config = dict(
    n_layer=9,
    d_model=256,
    n_head=4,
    n_kv_head=1,
    head_dim=64,
    d_mlp=704,
    vocab_size=8192,
    activation='swiglu',
    norm='rmsnorm',
    norm_place='pre',
    norm_eps=1e-05,
    positions='rope',
    rope_base=6300.0,
    rope_fraction=1.0,
    qk_norm=False,
    attn_scale=0.125,
    bias='none',
    tie_embeddings=False,
    parallel_block=False,
    init='uniform',
    init_std_qkv=0.0299,
    init_std_o=0.0,
    init_std_up=0.0299,
    init_std_down=0.0,
    optimizer='soap_variant',
    lr=0.0042,
    beta1=0.95,
    beta2=0.95,
    weight_decay=0.06,
    lr_head=0.00496,
    grad_clip=0.5,
    warmup_steps=200,
    schedule='wsd',
    decay_fraction=0.756,
    decay_shape='linear',
    final_lr_fraction=0.1,
    batch_tokens=65536,
    seq_len=512,
    doc_mask=True,
    z_loss=1e-05,
    train_tokens=331800000,
    steps=5063,
    dataset='wikipedia_en',
)
Each number is 200 + 20 x the weight over its row's rms, rounded and kept within 0 to 999. Layers, rows and columns count from 0. The size before them is the row's rms in percent of the matrix's.

# layer 6 MLP up, 704x256, rms 0.155, rows 110-114, columns 0-255
099,190,196,189,198,199,167,220,193,203,202,179,188,179,235,209,207,195,183,188,226,233,222,209,162,175,184,171,162,221,196,200,173,213,192,210,234,184,195,204,231,201,187,216,204,185,225,184,243,222,213,204,192,229,199,214,208,202,188,155,199,187,202,184,209,217,209,208,234,207,210,201,190,189,194,197,213,211,191,204,183,191,202,203,207,193,157,191,190,194,212,168,206,239,215,204,240,183,198,205,188,172,182,221,239,233,189,227,187,209,200,234,224,219,157,215,192,221,229,197,185,224,240,190,194,184,199,210,192,172,179,221,244,218,206,188,166,189,202,224,204,188,178,215,182,201,219,218,174,231,175,197,192,216,227,192,210,148,177,203,245,217,223,177,217,232,191,204,235,221,193,192,183,220,188,190,175,183,193,172,204,171,160,188,204,196,195,168,186,231,193,224,163,178,221,209,186,231,201,216,234,184,191,151,180,182,244,223,201,203,204,166,216,234,183,190,192,201,215,220,207,206,196,204,208,225,215,174,174,230,189,192,217,215,230,175,179,210,163,215,222,203,169,191,182,206,188,191,185,195,173,196,208,210,197,223,193
104,163,205,201,211,182,201,215,218,211,211,178,178,196,189,187,192,164,190,197,197,180,222,218,191,201,205,215,227,209,189,171,214,170,201,207,182,224,184,228,185,189,210,208,193,211,178,162,204,207,208,182,196,191,214,179,190,218,207,182,202,199,173,215,199,213,177,226,241,178,192,203,202,245,183,202,203,199,206,162,233,213,187,176,210,213,213,208,213,192,158,179,228,233,212,243,211,198,236,202,194,183,224,209,217,204,195,239,186,195,206,219,198,196,219,189,205,198,184,227,182,206,218,166,221,220,195,214,196,190,200,193,211,193,173,183,170,179,174,168,200,190,213,211,176,198,224,233,196,176,263,245,180,168,217,174,175,169,231,209,215,243,184,223,181,235,165,169,199,185,194,209,193,212,207,191,217,228,207,174,167,235,180,211,167,202,207,207,183,187,190,139,210,222,169,166,204,232,222,179,196,235,216,202,182,209,207,208,217,218,155,216,198,220,210,186,193,193,191,254,221,211,185,173,183,212,187,194,203,198,208,199,218,217,202,183,183,198,228,189,203,175,212,200,167,202,185,192,210,195,201,169,182,234,193,172,179
098,183,219,209,175,178,214,195,202,170,182,212,201,162,156,206,216,201,217,187,196,205,168,192,198,219,237,225,199,207,203,175,191,194,205,185,216,173,172,194,194,170,231,222,185,197,182,204,243,201,210,185,220,183,169,208,211,234,235,204,209,202,188,201,157,212,198,240,205,212,229,179,207,177,230,195,187,190,248,177,163,157,230,185,196,187,196,214,174,227,220,233,216,211,204,215,184,170,174,243,177,188,185,205,217,200,202,205,205,189,217,197,220,206,209,206,226,203,169,184,152,238,193,175,202,206,210,206,234,244,156,198,196,201,196,189,231,187,219,226,199,193,188,221,219,179,214,181,206,198,225,187,235,210,190,190,225,214,209,161,188,201,168,223,164,168,191,205,215,219,201,225,174,194,223,174,198,185,191,193,183,170,185,209,182,227,208,245,193,219,194,191,189,237,218,182,197,228,187,182,203,237,192,208,181,220,207,214,233,180,205,185,176,198,201,169,172,229,197,194,201,184,197,217,203,220,212,210,184,198,210,195,194,204,182,224,212,195,197,162,222,177,185,178,254,191,220,190,213,211,201,198,193,210,218,177,183
103,219,207,203,195,178,220,214,179,231,179,202,174,229,206,197,249,214,200,215,169,182,183,197,182,172,193,201,192,181,192,229,202,200,195,223,231,221,166,248,176,189,203,193,211,197,207,243,203,225,189,176,206,210,204,232,173,220,193,194,186,187,221,211,199,230,198,218,203,227,188,189,198,158,194,198,173,177,214,214,204,172,214,207,214,193,239,200,222,182,178,207,204,218,192,220,169,196,192,153,187,201,191,190,219,196,195,217,171,195,187,163,189,201,236,214,227,195,159,188,179,202,199,214,230,186,172,169,228,204,198,222,202,183,226,252,198,202,180,192,183,210,218,213,187,207,216,217,198,198,199,212,237,218,171,224,181,220,247,189,215,182,202,223,179,210,206,210,224,193,183,175,189,237,217,220,202,179,221,215,224,175,216,179,200,179,235,214,204,221,206,209,198,151,186,192,228,202,231,248,191,195,219,198,188,172,221,205,209,199,215,226,185,164,201,218,194,244,208,189,182,193,233,179,187,193,179,215,195,230,187,232,183,170,197,169,210,216,223,172,154,208,205,173,207,211,204,167,177,195,211,209,179,201,224,199,214
098,161,208,242,199,210,214,191,196,170,247,171,208,202,207,184,204,200,209,216,194,165,218,209,194,191,175,188,205,183,240,184,185,186,208,218,241,186,188,198,213,170,239,226,185,207,209,207,147,197,199,208,174,205,155,214,173,210,201,229,204,207,210,158,222,174,201,205,194,189,206,182,195,218,183,230,207,150,174,201,204,219,189,213,232,236,201,203,189,225,198,202,185,169,203,187,221,184,195,206,192,197,215,201,230,206,179,208,208,212,246,218,188,205,225,154,194,186,215,192,192,180,199,188,185,221,201,218,208,211,205,168,197,211,224,195,213,193,203,210,199,216,185,199,230,230,214,210,219,179,190,185,158,221,179,181,164,218,215,237,182,222,222,232,233,187,196,200,240,216,203,220,232,221,193,168,211,189,196,215,162,205,204,193,214,195,193,225,228,197,203,178,230,215,216,195,187,193,218,205,187,192,169,194,217,203,226,205,208,197,218,230,192,250,178,186,195,194,201,198,194,201,203,209,193,184,172,225,176,205,222,233,210,216,158,242,202,208,150,174,182,168,202,192,161,232,223,220,203,193,202,199,166,186,194,213,191
# layer 6 MLP down (transposed), 704x256, rms 0.149, rows 110-113, columns 0-255
103,221,212,215,189,208,200,172,188,223,236,166,113,155,220,185,209,173,172,224,188,171,210,185,226,201,236,224,221,185,196,185,190,203,153,170,175,215,215,214,209,211,212,184,197,187,166,174,182,224,202,202,210,173,196,224,203,199,191,212,198,189,174,207,214,206,216,179,207,176,201,199,206,209,204,210,203,183,178,203,213,203,205,207,196,219,182,194,221,194,202,196,197,227,178,220,212,193,191,213,236,213,184,210,186,212,197,205,189,195,187,219,207,210,169,203,201,215,197,219,185,242,201,180,183,221,178,250,208,202,183,223,205,178,195,202,191,199,183,222,188,222,194,195,194,180,210,246,175,196,178,217,206,221,215,216,165,137,178,173,213,219,201,181,201,215,195,206,186,224,213,183,199,188,197,177,226,233,207,175,203,204,177,208,220,210,180,197,215,197,176,222,198,217,203,250,225,187,241,203,198,207,218,194,186,183,225,204,222,187,200,187,222,219,199,230,212,195,220,210,215,216,244,181,242,205,199,217,206,223,171,175,234,214,230,210,227,232,257,176,203,205,174,188,191,172,221,207,186,174,173,194,212,200,178,197,234
105,220,202,176,166,234,197,204,195,195,191,176,190,199,182,168,162,203,206,200,217,192,179,222,208,172,191,203,193,211,221,247,194,202,208,211,225,197,182,205,207,213,187,176,209,193,204,219,193,235,216,217,231,204,202,186,207,236,191,196,191,140,176,206,224,223,178,201,219,201,208,180,175,228,249,218,201,200,186,191,181,162,193,206,176,212,209,205,202,206,209,193,152,211,205,219,235,207,170,197,208,179,187,201,225,203,211,205,195,199,192,225,199,222,191,212,196,184,211,191,196,193,203,198,211,228,193,186,189,157,228,184,221,191,204,214,208,204,210,205,226,178,178,200,194,171,192,177,213,139,180,208,166,218,214,233,241,214,210,225,216,226,199,214,232,205,249,226,191,224,173,207,192,184,216,195,198,176,238,209,213,196,184,187,198,174,176,181,203,143,189,163,202,184,207,223,181,209,186,191,224,200,226,192,206,155,201,187,226,213,184,214,209,212,176,240,222,228,193,199,218,178,179,202,199,232,179,202,201,212,185,208,180,208,198,183,183,153,190,170,223,210,196,188,173,200,187,224,213,225,220,213,155,178,164,219,166
072,176,172,217,217,191,180,207,206,197,219,212,200,212,219,226,200,204,259,170,209,188,204,217,195,152,225,230,218,189,248,192,180,226,182,203,178,190,201,232,211,185,195,218,199,217,189,199,198,203,175,194,164,193,187,227,217,215,169,173,225,222,238,220,168,197,207,168,204,243,209,211,183,191,214,208,211,205,241,153,214,219,184,202,221,203,220,224,199,180,194,187,198,206,215,179,203,187,203,162,209,214,192,167,177,164,196,208,199,195,211,203,177,176,231,183,188,201,204,208,211,210,224,216,228,187,198,214,209,200,199,182,197,211,231,229,188,212,174,229,191,204,205,195,183,215,209,211,167,199,167,228,181,265,185,186,214,184,176,198,214,191,210,168,197,248,188,141,205,208,173,179,214,192,208,194,219,190,192,179,213,173,188,189,206,190,203,214,200,215,184,185,223,194,214,242,158,228,201,176,207,182,181,209,199,185,204,223,226,199,221,221,204,230,191,176,208,201,209,186,183,226,183,209,196,162,199,218,204,212,216,200,196,226,219,199,183,209,123,219,210,197,189,185,204,233,183,187,185,202,226,219,191,197,203,189,177
111,254,197,222,203,211,229,203,186,219,197,180,189,184,216,235,183,184,201,208,208,183,179,215,180,206,213,215,195,204,156,191,203,160,198,171,220,229,189,215,205,208,190,228,195,171,186,173,237,185,206,164,233,200,194,167,154,189,139,205,220,170,194,225,201,149,206,197,218,194,219,193,199,218,249,194,171,219,207,187,200,182,198,174,171,155,203,188,207,179,214,192,194,233,204,225,208,187,209,204,217,202,184,183,214,205,156,230,200,193,220,195,217,207,209,189,206,203,205,184,186,194,214,221,194,155,217,218,198,208,183,253,163,193,211,189,224,196,179,226,218,201,170,165,202,218,219,203,229,216,216,184,207,221,186,179,199,185,183,227,214,190,220,172,195,209,214,161,196,184,203,237,209,191,212,196,207,201,216,216,176,186,205,202,237,177,214,157,171,219,193,203,211,216,205,173,185,184,212,198,189,205,226,223,199,176,188,214,164,162,178,221,194,158,202,198,192,212,194,194,186,211,178,208,184,186,204,207,229,210,229,220,210,206,189,170,202,182,208,206,169,196,223,199,198,193,181,179,173,216,205,197,179,215,163,180,165
# layer 6 MLP gate, 704x256, rms 0.15, rows 111-114, columns 0-255
097,206,199,211,205,196,190,202,216,197,185,168,194,181,214,200,220,182,193,164,222,172,225,207,207,176,210,198,203,194,201,193,225,196,163,187,189,197,197,170,219,179,182,187,180,197,220,201,214,205,173,196,198,150,199,175,221,191,177,193,275,211,212,165,208,214,201,214,156,229,175,221,179,177,182,212,156,162,203,196,178,227,214,194,178,196,213,214,203,193,182,211,211,195,181,162,234,152,186,195,177,181,217,194,173,200,191,170,172,178,195,215,180,223,175,189,198,228,193,201,215,183,206,190,166,228,135,179,234,199,221,179,219,227,183,197,186,205,231,219,210,209,175,210,224,173,192,188,197,195,209,203,177,189,180,211,198,194,204,208,190,198,177,179,227,175,185,228,188,172,198,206,199,191,208,209,213,190,203,207,230,201,231,185,209,187,200,216,178,160,210,212,182,192,209,229,201,197,190,200,206,161,170,229,195,173,164,175,165,198,248,202,177,217,191,211,194,200,177,194,218,190,231,197,197,181,234,177,171,221,187,212,202,180,184,219,184,207,177,222,189,222,218,191,207,179,186,218,238,205,172,204,216,201,183,246,197
101,186,170,183,205,198,209,202,201,174,242,217,219,205,238,202,212,202,226,188,187,179,226,189,178,186,224,230,239,196,195,170,196,226,202,203,192,197,190,191,212,225,168,213,211,237,246,217,165,222,201,198,189,207,197,200,182,185,187,195,211,195,187,214,225,232,190,196,208,180,219,182,203,191,186,202,212,174,196,216,230,188,156,222,198,204,204,170,245,177,195,182,211,204,181,189,234,177,230,228,188,184,228,187,175,164,218,187,180,213,203,207,183,212,163,190,194,198,205,208,195,177,156,240,187,205,205,246,176,159,203,206,182,199,203,204,217,212,190,230,215,201,180,179,179,199,228,215,217,228,233,222,181,214,249,188,224,181,191,214,210,211,246,188,245,243,227,202,209,161,186,175,188,205,191,209,197,186,231,174,169,220,194,221,221,193,185,182,203,170,209,209,212,185,207,191,200,202,188,225,154,164,201,201,226,208,221,180,204,192,229,221,190,188,186,190,188,211,157,209,213,192,196,206,205,210,198,229,197,176,172,221,187,214,207,209,192,216,199,221,193,220,248,196,183,223,205,166,192,188,169,192,183,188,223,216,211
106,168,176,177,191,210,180,181,214,179,199,215,205,203,225,167,238,207,186,213,164,189,203,173,201,202,175,209,170,203,214,223,228,203,200,180,206,220,176,218,173,219,190,210,203,212,210,208,179,256,207,177,168,182,213,232,209,200,196,184,214,203,213,192,202,229,185,209,175,176,169,183,210,230,207,176,180,211,164,215,169,204,179,231,223,181,193,222,207,210,218,178,229,193,208,194,194,225,193,179,184,214,190,191,178,193,220,182,198,219,224,206,202,205,200,191,153,197,155,191,213,192,250,193,178,235,224,174,221,161,197,203,219,231,164,209,180,200,191,185,170,207,220,232,195,186,210,189,183,173,178,203,175,215,176,220,228,216,220,171,173,193,183,210,175,207,212,180,186,168,222,169,200,235,204,209,229,200,214,188,183,177,193,172,219,167,218,215,215,207,204,209,182,185,190,232,211,163,204,234,207,174,234,192,191,194,189,162,194,216,209,209,181,206,207,202,240,229,201,191,198,223,194,217,186,201,210,179,206,201,211,221,199,203,170,200,219,188,170,165,213,231,224,180,204,230,208,199,227,220,213,215,175,176,239,167,177
100,202,179,202,211,217,208,212,215,194,210,213,185,203,191,197,170,209,218,227,220,168,207,228,184,194,197,188,236,192,205,177,178,168,213,230,197,207,227,183,194,218,210,200,220,183,178,183,164,174,204,197,181,172,195,164,198,203,189,223,214,199,209,174,206,201,163,189,193,212,216,176,189,208,169,223,198,179,163,219,185,192,228,198,208,272,175,200,196,219,176,206,214,173,236,197,175,218,187,175,210,219,199,217,205,200,184,181,206,236,214,207,219,192,189,220,181,248,192,226,192,183,227,173,199,205,216,197,195,208,214,143,210,225,225,174,196,196,213,224,232,232,208,197,204,203,193,196,203,204,193,179,172,186,204,205,197,202,212,221,203,209,198,226,186,174,209,247,196,229,211,192,223,191,192,208,236,211,221,189,197,196,233,173,195,224,209,201,191,186,193,184,203,229,223,248,235,165,208,183,218,181,222,193,246,191,214,192,194,167,211,198,212,261,192,222,216,202,209,193,198,212,198,262,173,205,193,237,196,193,215,223,191,223,167,220,167,188,154,210,212,190,197,190,171,225,220,229,195,220,193,207,183,221,205,198,208